Each number is 50 + 15 x the weight over the matrix's rms, rounded and kept within 0 to 99. Layers, rows and columns count from 0.

# q: layer 4 attention query, 384x384, rms 0.0821, rows 328-354, columns 128-255
# k: layer 4 attention key, 384x384, rms 0.0784, rows 328-354, columns 128-255
q328:36 60 50 43 39 51 45 54 49 29 58 53 59 36 56 70 40 32 43 65 62 57 35 58 49 43 51 56 60 36 29 59 46 33 51 37 49 60 58 27 46 31 34 69 48 46 46 21 56 42 54 39 34 45 51 52 67 54 44 47 32 48 61 56 16 54 45 60 54 43 38 37 67 42 64 58 54 49 37 52 25 46 55 62 43 58 44 75 36 53 80 42 62 49 52 44 74 58 38 56 31 71 37 64 60 62 53 43 37 66 38 13 31 47 58 63 47 68 21 61 47 62 37 46 41 51 53 53
k328:59 44 69 48 50 24 44 40 45 52 42 41 39 41 37 64 70 61 43 48 43 62 36 31 59 59 42 55 53 48 40 56 31 45 49 53 59 37 53 47 45 39 59 61 58 55 49 51 83 40 54 43 53 83 62 53 36 52 43 55 49 62 39 71 42 64 34 46 59 55 58 55 52 61 63 42 52 37 41 51 73 50 48 33 48 43 36 78 57 30 40 46 45 49 67 64 55 63 42 79 28 46 38 43 30 23 56 31 41 59 36 24 45 54 65 70 46 42 51 47 52 36 46 86 39 55 68 49
q329:52 38 52 48 69 35 68 67 57 46 67 27 60 59 77 47 40 62 45 35 50 36 56 45 58 63 33 59 55 34 73 54 63 45 41 67 57 59 29 57 39 57 74 55 43 40 16 45 38 67 81 57 62 48 61 50 38 52 35 52 49 44 38 46 39 40 43 45 31 35 53 43 53 59 49 33 32 58 40 41 51 49 32 43 47 45 62 63 49 58 54 85 60 68 47 29 59 55 68 40 50 55 53 41 44 42 65 26 48 42 44 25 52 50 71 66 63 41 32 57 53 26 66 44 69 73 55 78
k329:65 60 55 42 54 68 63 38 60 63 50 52 53 38 50 59 42 61 47 53 59 50 39 49 33 45 54 49 60 56 62 46 56 44 51 68 42 37 63 45 83 58 55 71 52 60 66 50 65 62 43 73 22 35 61 43 55 29 79 62 54 29 36 46 40 34 66 34 52 43 50 48 77 49 49 42 48 87 33 42 53 35 26 61 38 59 31 28 35 52 48 44 61 46 52 71 56 74 45 30 62 42 60 71 57 36 40 38 46 53 44 35 56 33 45 64 54 54 45 43 61 43 72 46 62 46 47 60
q330:24 67 61 71 76 45 59 48 31 56 72 64 52 37 64 57 30 57 52 66 44 68 46 48 43 49 71 34 31 50 26 57 49 42 34 35 52 19 54 44 36 46 61 68 55 16 61 46 39 56 54 44 65 63 68 77 57 62 81 42 48 49 49 41 34 43 46 37 46 71 44 38 64 56 55 28 44 28 47 49 33 61 62 57 28 52 57 56 76 45 34 54 45 51 32 59 45 27 61 55 55 71 69 63 18 41 57 56 32 56 50 36 77 48 65 56 47 42 57 49 33 58 46 74 63 49 38 42
k330:50 78 47 59 56 25 69 32 48 54 39 50 69 50 58 65 45 30 25 51 50 66 57 33 40 55 54 34 45 58 59 46 66 43 67 47 26 30 45 63 45 73 56 67 63 48 50 33 63 58 50 61 53 58 47 34 33 49 49 43 52 49 48 44 48 57 50 55 62 54 53 57 74 57 52 62 37 42 52 33 72 61 60 51 53 52 51 56 51 39 66 25 61 51 32 71 39 33 65 49 31 31 55 51 50 38 26 32 46 52 57 58 50 57 53 54 56 53 61 32 52 56 57 43 51 38 50 58
q331:25 53 69 65 28 49 45 54 43 33 53 40 64 55 46 65 54 50 58 81 37 74 48 34 57 47 45 42 53 44 48 66 40 42 42 71 36 54 54 60 60 34 55 59 47 24 51 50 44 63 37 44 61 35 44 52 42 43 59 44 52 52 50 25 43 36 57 48 43 53 66 67 60 56 42 31 47 44 52 37 70 59 26 57 43 52 47 60 07 65 62 50 74 66 42 63 51 69 49 57 59 63 50 63 71 46 67 24 56 63 51 17 52 57 76 26 63 47 37 31 36 46 60 64 55 48 40 53
k331:56 53 51 45 71 34 61 54 64 67 34 45 34 53 61 64 58 50 39 52 57 45 51 52 51 49 57 64 32 55 56 35 47 69 47 65 60 62 37 51 57 37 35 48 35 48 60 20 52 61 58 34 44 26 49 69 57 69 33 45 49 38 48 41 41 23 37 66 45 58 36 73 48 31 36 62 25 72 45 33 54 45 51 62 43 51 57 29 59 68 52 37 56 63 48 63 47 50 50 47 34 52 39 69 59 25 52 25 53 32 55 50 55 22 47 55 39 59 62 46 48 53 69 40 51 65 59 51
q332:78 61 39 56 47 38 08 21 53 49 50 52 49 48 72 60 51 69 54 65 64 62 66 70 64 65 53 57 39 27 39 42 44 43 65 24 30 64 55 64 37 62 59 57 68 57 56 41 57 49 61 40 37 69 41 66 58 64 58 41 37 77 65 84 71 51 46 72 35 59 88 60 41 60 22 49 66 16 72 72 62 40 58 50 52 48 27 50 42 79 73 41 62 49 59 58 54 68 59 34 63 38 26 68 49 42 65 56 54 34 79 48 41 57 61 49 58 24 47 51 45 59 30 36 41 47 77 39
k332:52 31 69 62 36 71 26 75 48 47 51 64 60 36 35 38 55 31 39 63 53 34 39 32 61 50 66 70 65 63 49 71 66 29 56 54 42 28 62 34 67 90 40 56 60 37 64 49 25 29 49 43 41 48 27 56 38 63 43 72 65 84 39 87 54 29 50 52 49 42 37 62 48 70 51 43 49 65 25 34 51 69 18 47 47 54 49 27 42 46 43 51 52 27 72 79 90 30 56 40 41 49 27 45 63 62 61 38 57 45 52 39 44 50 27 61 65 69 51 59 55 34 64 37 37 41 59 48
q333:40 53 57 55 39 60 18 50 48 44 48 58 54 47 45 65 43 50 29 66 56 57 58 63 50 42 55 75 47 74 49 58 58 52 64 45 66 37 37 58 68 72 67 47 62 49 47 47 38 57 57 54 47 70 57 54 29 41 52 47 46 67 53 61 56 48 44 49 58 32 34 32 61 42 58 40 60 65 63 67 53 66 56 33 60 43 32 28 55 40 48 58 58 48 49 57 58 43 52 53 27 49 29 52 63 65 23 59 55 63 34 23 57 44 41 65 46 54 30 56 61 55 38 37 49 56 57 46
k333:42 33 38 48 67 56 33 55 58 52 41 46 64 52 44 56 59 46 65 29 37 57 44 36 45 44 54 44 44 45 59 41 45 49 59 48 64 49 42 39 61 48 37 48 58 44 43 45 25 65 62 39 47 70 64 48 39 55 46 50 45 58 44 56 62 51 54 38 44 69 19 33 53 28 43 49 40 42 28 47 47 51 48 46 61 27 32 56 52 33 48 45 50 49 48 48 51 62 54 44 55 41 25 54 65 50 46 25 57 49 32 46 52 45 32 60 43 49 55 55 51 51 55 39 59 40 56 46
q334:44 59 55 69 46 66 63 62 44 62 45 57 48 56 42 42 40 49 57 58 71 53 37 46 38 42 56 67 63 69 64 62 40 59 50 64 77 45 47 60 32 42 59 49 59 54 71 52 48 42 60 53 59 57 58 63 60 49 43 35 67 41 74 49 53 42 37 70 50 56 74 43 51 58 72 55 60 49 75 61 21 34 59 49 51 13 73 56 40 62 42 20 54 48 71 42 72 47 66 36 29 36 49 55 50 65 47 27 50 49 65 62 42 42 68 54 64 57 53 75 51 42 45 58 46 45 69 51
k334:59 52 28 38 58 50 73 67 60 49 43 51 52 51 70 52 52 40 51 55 54 22 31 68 21 61 61 45 44 47 46 32 48 64 45 56 44 62 39 76 50 56 55 51 43 34 47 62 31 28 52 55 48 43 32 53 51 31 31 47 48 41 39 40 53 60 41 35 74 29 61 55 44 60 34 40 48 54 58 54 55 58 36 54 54 41 68 69 36 65 26 57 63 44 50 45 61 34 64 37 28 25 40 42 26 32 65 50 61 48 61 29 35 37 83 63 68 84 61 57 49 21 64 53 60 49 64 52
q335:40 48 57 53 35 45 56 42 44 70 55 51 77 45 43 41 47 48 51 54 44 40 53 54 62 69 47 59 46 46 83 65 40 61 50 61 24 57 44 72 35 78 53 43 61 31 42 53 52 57 77 48 50 45 53 57 39 63 50 53 41 58 35 37 49 51 45 43 44 66 47 52 65 49 46 32 58 59 52 47 11 47 60 40 47 57 52 53 40 51 45 51 41 46 42 43 46 33 29 53 43 56 58 60 41 26 40 19 35 32 49 43 67 71 62 30 73 49 31 30 37 42 72 40 61 50 58 26
k335:27 31 72 56 21 42 55 47 56 59 43 49 48 72 60 59 60 47 35 28 69 38 57 68 36 52 45 50 52 47 39 72 51 77 60 35 66 50 51 55 63 36 31 59 67 36 46 50 55 27 52 28 42 78 70 56 56 66 43 40 84 50 63 26 52 49 34 37 61 21 77 55 56 50 58 53 59 46 39 48 50 51 47 36 45 58 58 55 30 49 42 39 46 31 62 42 63 51 57 48 69 40 57 51 59 39 34 60 54 37 39 36 37 44 36 53 46 49 58 35 48 59 62 51 54 64 49 59
q336:49 58 63 51 55 61 48 54 66 52 52 34 69 60 40 17 56 50 49 61 52 49 38 52 61 61 44 63 64 71 38 57 63 51 19 65 54 50 53 29 26 37 67 58 58 69 47 50 50 50 45 54 70 45 40 21 66 43 68 54 61 53 49 79 24 49 41 56 33 51 31 43 52 38 88 49 35 42 45 69 47 42 53 30 41 53 76 46 41 11 53 51 55 41 70 43 37 62 50 63 48 44 56 47 57 71 64 47 50 35 69 48 51 67 43 52 24 51 68 55 46 70 69 32 34 35 38 39
k336:57 60 44 36 69 68 37 31 50 34 49 56 54 28 18 35 44 35 69 50 33 67 37 62 63 65 36 46 45 53 27 46 48 55 52 48 63 59 59 48 68 62 42 43 54 52 41 64 45 37 52 50 55 41 54 42 42 48 58 48 35 30 37 45 54 45 33 47 52 42 43 46 64 38 58 57 54 43 61 58 59 79 62 54 40 51 46 47 46 44 55 36 36 31 66 59 49 66 44 61 37 50 25 27 41 57 65 36 34 64 58 57 52 47 68 40 54 64 55 47 38 52 58 64 31 43 53 50
q337:35 74 49 53 42 27 51 46 34 49 40 59 62 72 56 75 62 34 35 66 50 54 34 34 62 71 53 54 41 46 46 45 71 34 49 54 50 48 47 50 55 66 42 48 59 58 63 54 36 30 49 56 55 46 61 55 57 59 50 49 61 58 42 47 55 45 59 63 39 61 42 53 56 39 50 51 27 58 44 44 26 54 49 66 56 61 13 45 36 58 58 49 67 44 57 43 53 48 54 47 39 65 31 67 54 35 82 17 25 33 33 37 50 48 56 41 56 60 60 60 48 36 34 46 60 41 46 44
k337:37 48 59 21 59 40 37 37 51 53 46 36 30 61 44 45 49 54 42 39 59 46 51 52 49 61 60 23 31 50 57 47 59 49 48 46 42 37 54 26 53 41 40 45 53 33 52 56 50 77 45 54 53 13 41 53 57 42 32 47 54 60 51 65 42 44 84 43 66 46 37 31 31 49 44 48 55 52 45 34 33 31 47 47 55 51 54 73 42 42 46 26 48 25 66 49 34 51 35 65 51 67 55 56 50 24 40 46 54 41 47 26 35 43 33 50 36 54 50 48 47 38 28 55 81 70 34 37
q338:56 52 49 53 41 36 72 63 73 41 75 36 55 62 56 55 36 51 56 35 55 74 47 60 52 68 41 43 53 51 59 58 52 35 51 43 63 40 41 55 73 31 68 58 24 53 49 41 42 36 52 32 43 68 71 46 39 48 56 59 54 54 63 44 51 58 50 55 70 35 42 42 40 35 57 29 45 47 31 45 62 65 48 65 35 30 73 65 52 54 42 66 42 77 14 51 68 57 58 45 55 46 72 37 60 61 40 48 50 57 50 53 40 48 27 36 43 64 44 49 57 48 43 45 26 62 30 87
k338:69 49 67 44 48 39 59 41 34 31 57 67 62 49 70 42 46 76 53 61 72 64 60 45 55 42 60 49 59 67 52 54 49 62 44 58 54 50 56 66 40 36 52 37 42 50 57 46 32 72 55 58 55 35 58 62 48 39 79 46 45 51 50 39 26 39 57 53 27 47 53 70 68 47 46 27 56 28 45 66 50 48 37 39 41 70 47 56 37 59 42 49 50 40 41 30 53 77 42 39 52 54 46 59 40 33 46 62 40 57 45 47 76 53 51 69 45 48 48 63 49 48 58 52 23 54 62 50
q339:62 56 48 46 46 79 61 49 43 52 49 39 53 20 52 57 36 65 48 66 39 49 30 62 44 39 53 38 41 62 41 53 53 31 68 56 31 52 47 48 61 45 66 60 46 53 46 54 49 56 63 59 49 76 46 52 64 61 51 25 50 68 63 54 74 53 40 61 48 31 71 57 52 35 39 62 48 47 60 63 58 53 38 67 70 54 68 59 66 76 50 65 52 53 58 68 37 54 44 54 65 43 63 64 43 61 14 53 51 35 52 53 45 53 29 54 45 47 50 44 50 37 39 66 52 48 66 88
k339:69 51 40 52 49 77 44 36 55 43 62 51 51 50 48 48 54 43 30 20 47 44 35 28 22 35 68 40 46 51 59 62 26 51 62 63 46 52 55 61 54 50 63 50 70 67 36 81 34 57 44 43 41 56 64 35 46 39 67 54 60 60 57 40 49 48 59 54 25 50 47 60 64 54 45 35 63 38 38 40 57 51 49 37 64 74 62 67 77 35 43 61 49 46 42 44 48 50 53 31 42 49 41 52 49 49 54 60 67 36 40 63 55 60 54 72 50 40 30 57 58 43 42 54 48 50 52 16
q340:60 72 37 50 36 46 75 53 58 55 61 59 36 34 42 40 75 44 32 51 39 72 55 19 48 61 32 59 40 51 55 41 23 64 51 59 38 33 55 41 82 62 36 45 56 46 65 45 25 54 38 35 54 53 66 56 56 40 60 55 62 51 63 36 61 41 52 50 51 47 54 45 47 74 60 48 56 45 80 44 57 51 60 42 38 15 55 44 56 47 66 35 51 36 59 52 40 41 49 56 66 43 67 36 52 23 39 45 68 59 76 28 71 70 61 57 67 72 56 36 28 73 32 46 67 55 37 63
k340:58 66 55 48 13 44 65 41 38 70 37 43 63 64 42 33 58 52 50 69 35 38 72 41 59 50 36 44 49 78 63 44 16 53 69 79 32 74 72 43 86 32 42 48 41 42 36 47 51 56 36 38 56 44 80 65 46 34 54 66 63 40 44 68 24 48 72 59 44 50 52 29 36 52 42 42 33 55 29 38 66 46 61 46 28 63 48 39 37 72 38 69 52 75 59 40 62 54 41 33 68 54 31 63 54 69 61 58 57 45 37 56 24 51 49 49 58 79 64 65 46 64 46 56 48 76 58 72
q341:37 50 36 50 57 53 51 65 45 30 61 45 44 58 46 46 50 49 36 49 73 60 41 72 54 52 44 40 52 35 49 55 54 42 34 55 29 58 37 44 59 78 50 32 36 58 61 40 52 22 53 48 53 41 59 41 65 49 81 44 62 50 62 42 51 46 26 47 56 60 51 63 42 33 50 51 48 57 43 39 51 59 41 32 39 52 53 58 74 36 44 65 35 31 59 57 39 51 50 52 34 50 51 53 26 47 35 64 36 51 39 35 47 57 24 75 56 55 21 24 32 73 52 66 26 52 48 41
k341:46 57 61 59 63 65 50 30 29 48 48 44 61 51 36 49 42 52 52 56 68 32 31 69 38 32 39 41 45 67 64 78 65 36 50 39 47 57 20 55 70 46 47 36 73 51 69 46 62 45 51 64 43 46 46 34 57 51 61 51 55 66 41 52 43 20 33 44 39 47 62 63 47 44 59 44 50 26 44 42 52 60 48 16 60 65 67 43 53 26 53 38 52 81 34 29 65 61 66 34 45 44 61 51 38 65 39 59 19 35 30 53 47 51 57 32 41 87 68 55 42 58 67 53 59 29 41 63
q342:40 37 38 49 64 38 35 67 64 62 49 53 39 43 79 52 66 41 46 35 57 39 58 41 61 48 56 53 54 49 43 44 60 17 63 48 71 66 49 26 53 40 36 28 37 43 64 43 42 64 46 75 46 48 44 56 50 66 60 43 60 74 34 80 51 57 47 44 53 41 35 64 47 50 62 69 44 50 30 17 51 51 40 46 58 78 46 43 47 53 63 55 66 46 46 52 55 64 59 52 51 19 46 55 51 47 66 47 28 77 49 55 46 48 61 74 48 56 60 35 58 48 53 66 48 31 60 50
k342:56 49 63 43 34 52 34 66 58 42 71 57 66 41 54 52 47 41 32 58 35 50 46 40 74 49 54 42 55 37 31 36 42 37 43 60 60 37 46 57 51 49 69 57 59 64 38 72 36 81 44 60 41 62 35 31 26 36 52 40 24 48 51 53 42 54 41 32 56 52 55 56 53 51 56 58 42 67 45 48 49 59 19 27 53 43 57 48 74 53 47 35 38 29 57 64 31 68 50 52 64 49 54 24 40 55 36 53 55 97 64 72 43 43 53 60 60 49 37 49 51 69 59 28 43 57 47 45
q343:67 48 50 55 35 38 54 37 61 50 40 48 40 42 46 28 57 74 54 51 64 22 58 46 32 49 40 41 49 33 48 58 69 40 51 44 50 29 57 42 40 44 51 36 34 58 73 50 46 46 45 69 47 39 55 45 52 32 57 51 40 55 37 36 52 43 47 41 60 29 66 72 73 56 68 60 62 44 53 38 45 57 62 35 62 52 34 44 54 54 39 27 49 70 69 52 52 60 51 59 55 61 61 36 62 51 39 39 49 60 47 60 69 37 72 50 31 38 48 36 58 36 35 51 41 56 48 76
k343:41 53 53 57 56 55 37 40 48 54 63 55 47 50 40 40 38 41 59 39 34 62 58 38 38 67 57 37 64 51 41 55 56 49 52 33 37 59 50 57 56 84 53 35 40 50 57 54 35 44 65 29 48 43 46 62 74 64 58 51 22 43 40 56 79 45 64 38 32 43 70 37 53 49 43 60 38 54 33 28 37 59 51 50 39 60 62 44 70 63 84 53 31 50 55 49 44 60 48 47 63 44 45 68 38 61 46 59 41 60 49 63 34 52 67 43 46 62 63 53 58 57 50 51 41 26 60 71
q344:50 52 40 72 64 40 66 46 77 53 35 58 44 61 27 71 68 53 52 33 42 64 52 19 42 29 22 69 54 52 41 56 44 50 76 50 64 42 54 47 51 38 42 58 46 47 51 50 47 40 67 63 52 99 50 73 52 11 43 70 39 60 57 20 19 57 67 42 49 25 70 36 64 32 54 37 63 51 48 52 47 81 56 56 45 38 23 37 21 47 60 66 63 27 67 45 51 45 70 30 69 34 32 73 79 55 64 24 19 40 62 44 67 63 59 68 48 53 51 49 57 48 27 43 32 33 38 29
k344:42 39 45 54 64 54 36 36 56 30 81 41 55 32 57 58 45 52 49 36 27 42 55 45 32 51 27 48 42 53 73 53 48 38 70 54 32 38 57 52 69 23 35 53 40 58 58 39 48 36 44 62 56 59 41 22 38 56 36 47 69 35 76 48 27 62 36 47 57 49 29 54 65 90 69 58 60 69 20 52 46 46 55 66 51 34 52 59 29 66 62 65 54 55 23 60 43 73 42 66 52 33 43 68 71 28 43 47 39 70 43 84 43 29 46 67 63 57 36 76 48 54 38 43 32 43 58 50
q345:64 49 44 38 55 55 42 46 61 67 71 60 55 44 47 39 60 55 61 71 47 69 35 35 52 44 67 69 48 24 76 53 48 45 50 72 39 55 66 46 43 50 34 53 29 49 30 35 34 44 40 70 55 52 48 43 64 71 60 62 36 44 58 44 57 46 56 37 35 73 52 54 50 45 21 72 42 54 48 31 58 45 25 37 41 23 61 56 47 57 53 33 60 61 47 39 64 51 54 45 42 57 36 53 51 46 30 40 31 62 41 59 53 39 47 50 56 48 33 63 34 52 55 54 60 71 55 35
k345:56 50 42 40 45 42 66 69 54 57 47 34 38 42 37 48 64 48 75 53 44 58 51 38 36 37 56 50 54 48 53 51 33 65 48 74 56 56 44 44 52 44 61 52 31 38 59 61 19 29 43 62 63 60 48 47 62 46 68 54 61 18 56 54 54 51 83 53 59 50 29 42 65 68 12 39 60 56 66 20 43 45 40 51 40 45 35 46 60 46 45 35 43 52 59 51 65 34 60 52 62 37 39 50 61 49 51 55 47 69 49 44 56 33 46 57 54 58 77 56 49 30 45 32 51 54 41 35
q346:41 42 27 57 70 46 27 59 48 54 73 60 32 51 44 44 46 30 72 42 79 18 44 70 30 33 52 59 36 34 35 58 18 51 64 45 46 61 58 63 47 25 22 74 46 47 53 39 56 65 52 61 41 72 62 51 61 41 68 38 26 57 55 66 37 68 14 38 29 40 66 72 36 41 50 48 51 59 68 51 51 40 61 40 54 62 28 56 28 55 32 51 67 47 62 37 46 63 80 61 57 35 51 69 16 32 66 54 52 15 53 39 44 48 42 50 43 71 57 54 53 65 33 69 68 33 60 57
k346:37 57 56 45 47 50 49 55 52 69 52 67 37 34 43 62 44 38 64 65 37 36 30 32 47 81 56 41 25 54 54 61 54 52 37 45 39 38 42 48 45 50 74 63 73 54 33 57 42 45 38 27 54 50 44 38 47 59 46 52 44 59 80 54 69 65 41 53 29 57 49 57 60 77 59 51 41 41 49 39 56 47 66 45 42 69 67 26 48 40 65 49 63 49 33 44 55 43 66 61 49 76 69 32 47 57 47 62 50 69 51 47 41 33 54 55 47 59 53 57 42 50 31 46 35 46 50 33
q347:49 57 27 65 59 54 58 59 38 71 52 37 47 46 45 40 53 53 42 55 53 49 61 58 62 61 61 85 42 55 57 66 68 12 34 63 27 58 78 71 53 70 41 50 20 59 30 74 19 13 62 68 66 58 36 30 42 66 74 59 71 67 54 39 63 24 37 48 63 41 37 36 50 41 41 48 44 43 38 50 48 40 56 52 47 40 39 49 42 60 55 72 21 24 34 52 48 56 50 38 37 62 65 44 54 39 39 34 39 46 47 54 56 61 43 45 62 48 45 44 46 46 55 56 71 43 46 39
k347:20 52 39 41 56 55 76 47 49 40 35 25 68 37 67 66 45 68 39 53 51 43 57 73 58 39 62 48 61 58 49 77 56 65 45 48 50 45 37 47 49 51 50 47 55 48 74 82 65 57 33 33 19 58 58 40 51 44 59 35 90 27 39 39 37 36 43 59 67 50 68 29 62 49 22 50 23 71 50 61 36 55 54 33 22 64 60 37 65 56 56 49 43 51 45 56 56 41 45 45 54 42 44 53 44 58 51 29 59 32 44 48 41 50 50 55 68 58 54 49 43 53 56 32 70 74 57 47
q348:52 51 49 43 71 38 62 62 63 55 33 58 38 35 37 52 58 72 75 66 55 28 33 47 68 42 47 46 41 45 33 24 54 39 59 78 27 44 49 71 38 44 53 71 46 37 63 60 61 40 42 33 54 41 53 60 42 53 71 52 57 43 62 48 45 62 52 61 54 41 44 46 64 49 41 24 55 58 50 45 53 50 52 44 53 33 51 49 54 44 82 31 25 56 67 63 74 38 42 70 55 39 35 21 85 40 50 48 31 54 63 38 62 58 48 75 59 57 66 59 52 42 43 65 65 29 50 81
k348:63 38 49 44 75 25 30 55 40 53 39 28 48 74 43 28 50 45 51 44 54 29 47 49 63 49 57 60 36 31 40 49 63 29 57 60 54 56 69 39 40 41 22 41 37 49 55 52 37 56 58 45 27 48 58 29 23 50 50 47 47 42 47 53 48 62 49 71 54 31 35 39 37 54 53 47 62 60 51 47 42 42 79 57 63 33 69 39 55 53 49 70 63 56 51 66 49 57 61 53 32 39 68 68 39 55 34 47 47 55 50 56 40 60 57 56 60 45 58 49 46 36 40 47 59 45 51 60
q349:46 54 69 36 56 47 58 42 53 58 60 36 36 63 37 53 69 49 64 15 44 32 68 42 50 48 52 45 48 58 55 51 55 68 63 62 49 51 65 51 45 38 58 52 54 54 40 63 27 35 54 65 44 62 56 65 33 51 43 64 43 53 53 53 51 40 70 42 49 62 37 61 57 47 03 73 48 50 47 64 47 69 43 59 60 30 39 43 43 47 39 46 45 35 28 56 34 42 57 38 37 62 65 53 36 62 17 53 38 55 34 34 61 60 62 44 60 56 43 49 55 54 60 48 35 43 43 48
k349:58 60 67 68 47 45 68 50 50 56 48 67 68 48 61 12 63 53 84 35 58 72 51 54 52 29 60 80 59 50 72 52 48 50 45 35 52 67 44 27 54 50 60 44 43 42 49 39 54 60 35 51 37 51 59 57 47 63 62 73 50 59 77 55 61 46 56 41 61 63 56 42 27 54 60 49 51 41 42 61 49 54 41 68 49 56 57 62 37 35 50 44 55 42 51 57 34 23 41 64 58 64 60 33 67 43 55 58 62 35 45 45 54 43 61 34 67 56 51 33 49 55 62 36 80 51 35 57
q350:44 58 30 57 46 44 39 57 57 55 40 50 43 28 68 70 49 24 54 35 28 65 40 50 56 47 60 57 44 52 59 49 56 43 55 65 36 73 67 68 54 50 62 46 59 64 41 59 41 37 56 51 59 58 25 41 42 65 34 61 68 47 50 40 53 59 63 46 49 50 49 28 31 60 26 68 33 53 44 29 53 55 36 45 46 48 48 62 37 40 65 54 61 17 64 43 66 59 53 47 26 48 37 38 50 34 61 61 68 43 46 64 17 52 22 54 54 71 45 47 71 66 45 28 82 74 40 57
k350:40 45 32 64 64 69 72 61 47 35 35 48 37 38 55 60 58 58 44 41 74 36 59 53 51 29 38 70 48 57 52 72 19 25 22 65 58 24 58 49 36 10 40 44 39 66 29 67 38 56 28 69 73 41 43 38 70 50 50 43 57 41 36 69 57 49 44 55 43 35 45 31 68 52 47 54 56 46 45 39 58 34 30 83 38 44 56 53 36 51 54 43 47 55 67 54 44 42 60 57 38 49 59 33 82 40 48 44 47 58 54 73 25 44 60 68 50 35 57 52 83 43 40 61 43 41 58 42
q351:65 54 48 63 30 62 40 23 47 55 27 39 55 58 60 33 59 64 32 31 59 40 62 58 46 60 63 61 68 64 57 32 77 43 65 58 44 34 42 45 34 36 41 50 46 45 60 42 38 62 44 54 52 54 43 22 56 51 56 38 33 73 26 42 53 41 26 46 40 43 48 39 59 60 39 51 50 52 41 52 48 74 66 39 44 55 41 66 45 19 34 51 37 66 60 45 37 49 70 38 53 32 54 37 36 54 62 74 49 54 64 65 53 58 60 48 44 09 48 42 54 54 71 52 49 65 44 54
k351:54 51 64 49 51 49 28 31 54 46 55 60 65 47 57 45 52 52 76 50 60 38 47 45 49 45 58 46 57 55 34 51 59 47 59 57 58 42 45 45 46 52 69 30 52 57 57 61 69 21 43 58 75 48 37 62 64 40 54 62 56 78 43 56 62 60 61 26 50 29 71 47 54 41 48 59 53 65 47 52 37 48 56 47 81 59 56 55 68 56 59 52 27 65 44 45 39 42 43 27 30 70 48 51 48 77 41 59 61 47 40 66 62 59 36 56 61 46 58 53 49 35 33 46 52 38 47 46
q352:58 70 40 24 33 41 41 45 36 57 56 71 48 64 84 45 27 41 68 68 28 52 39 55 41 52 66 55 22 54 24 45 57 86 62 52 69 54 55 51 53 59 80 74 51 25 62 48 46 59 47 66 47 66 88 51 75 66 47 52 23 30 79 73 46 46 38 63 41 45 83 28 54 46 45 69 65 54 61 35 49 73 58 61 82 59 36 37 45 49 54 39 60 56 54 59 32 41 68 24 51 51 40 58 65 37 67 27 43 30 57 47 78 47 74 25 38 68 61 63 53 46 28 58 23 38 39 45
k352:45 80 65 52 66 60 39 39 62 52 43 51 28 47 47 33 67 47 61 68 41 30 59 28 54 68 57 54 25 30 28 51 32 48 65 37 37 42 55 26 35 82 50 35 56 49 53 52 53 40 70 64 46 49 59 56 43 65 55 57 49 65 56 55 58 37 62 56 58 51 56 19 43 79 57 41 47 43 47 64 59 68 35 42 51 46 39 62 65 35 65 38 63 32 55 72 34 48 49 52 55 37 41 54 30 56 42 36 60 50 57 46 46 47 64 41 61 54 45 70 60 33 32 70 48 58 58 33
q353:36 48 73 64 76 50 34 63 38 53 52 51 41 63 48 64 47 34 58 37 37 66 23 42 77 67 31 64 34 38 59 61 38 59 43 69 58 39 59 40 40 60 67 43 66 54 46 51 36 54 52 53 45 74 28 68 61 69 52 56 64 54 28 56 48 33 55 52 54 31 56 36 35 74 37 57 43 36 42 53 53 48 79 37 63 70 72 40 50 39 46 41 28 51 37 64 61 74 52 29 65 38 41 51 60 53 70 86 61 58 57 66 31 69 73 47 53 47 47 56 39 51 57 60 55 54 62 22
k353:50 42 62 69 41 38 71 52 57 47 69 51 61 72 36 38 59 49 12 43 52 38 37 51 48 28 51 47 51 51 48 46 78 49 54 57 78 58 46 38 55 47 61 55 63 56 42 57 40 43 45 74 50 35 47 57 39 50 25 53 43 39 54 91 58 33 70 43 61 55 51 37 62 39 48 66 53 74 48 28 37 55 49 46 34 49 38 58 57 34 49 58 48 65 56 42 38 51 60 62 41 30 58 39 58 20 51 30 34 51 52 31 49 36 34 62 39 44 65 32 48 61 36 50 52 48 55 64
q354:45 29 56 46 50 47 54 28 28 19 62 65 73 63 44 43 56 62 43 61 29 68 50 49 46 30 55 36 39 18 33 36 45 54 45 55 56 49 66 48 35 62 53 55 47 53 42 48 55 36 61 45 40 67 80 42 57 15 63 46 14 67 55 52 74 33 51 79 40 46 48 53 44 43 49 64 65 62 52 41 68 54 58 72 69 71 41 51 40 41 40 46 56 50 51 36 43 73 56 47 69 60 57 58 60 27 78 42 15 53 46 45 47 38 89 49 19 53 65 39 69 56 24 39 46 31 34 31
k354:45 57 93 60 54 52 20 21 62 62 56 80 55 36 38 33 46 34 44 71 46 64 53 40 44 46 31 69 60 44 42 33 59 55 38 54 29 46 36 42 45 66 44 45 48 45 42 68 34 50 56 55 63 75 46 54 49 49 66 46 63 52 31 57 42 54 48 60 70 26 27 55 35 69 56 55 45 67 43 27 48 25 36 43 54 42 54 37 60 37 57 35 45 56 56 78 49 49 18 71 18 61 38 46 42 39 38 61 56 38 31 36 83 61 47 39 33 82 32 39 42 49 55 56 44 44 82 67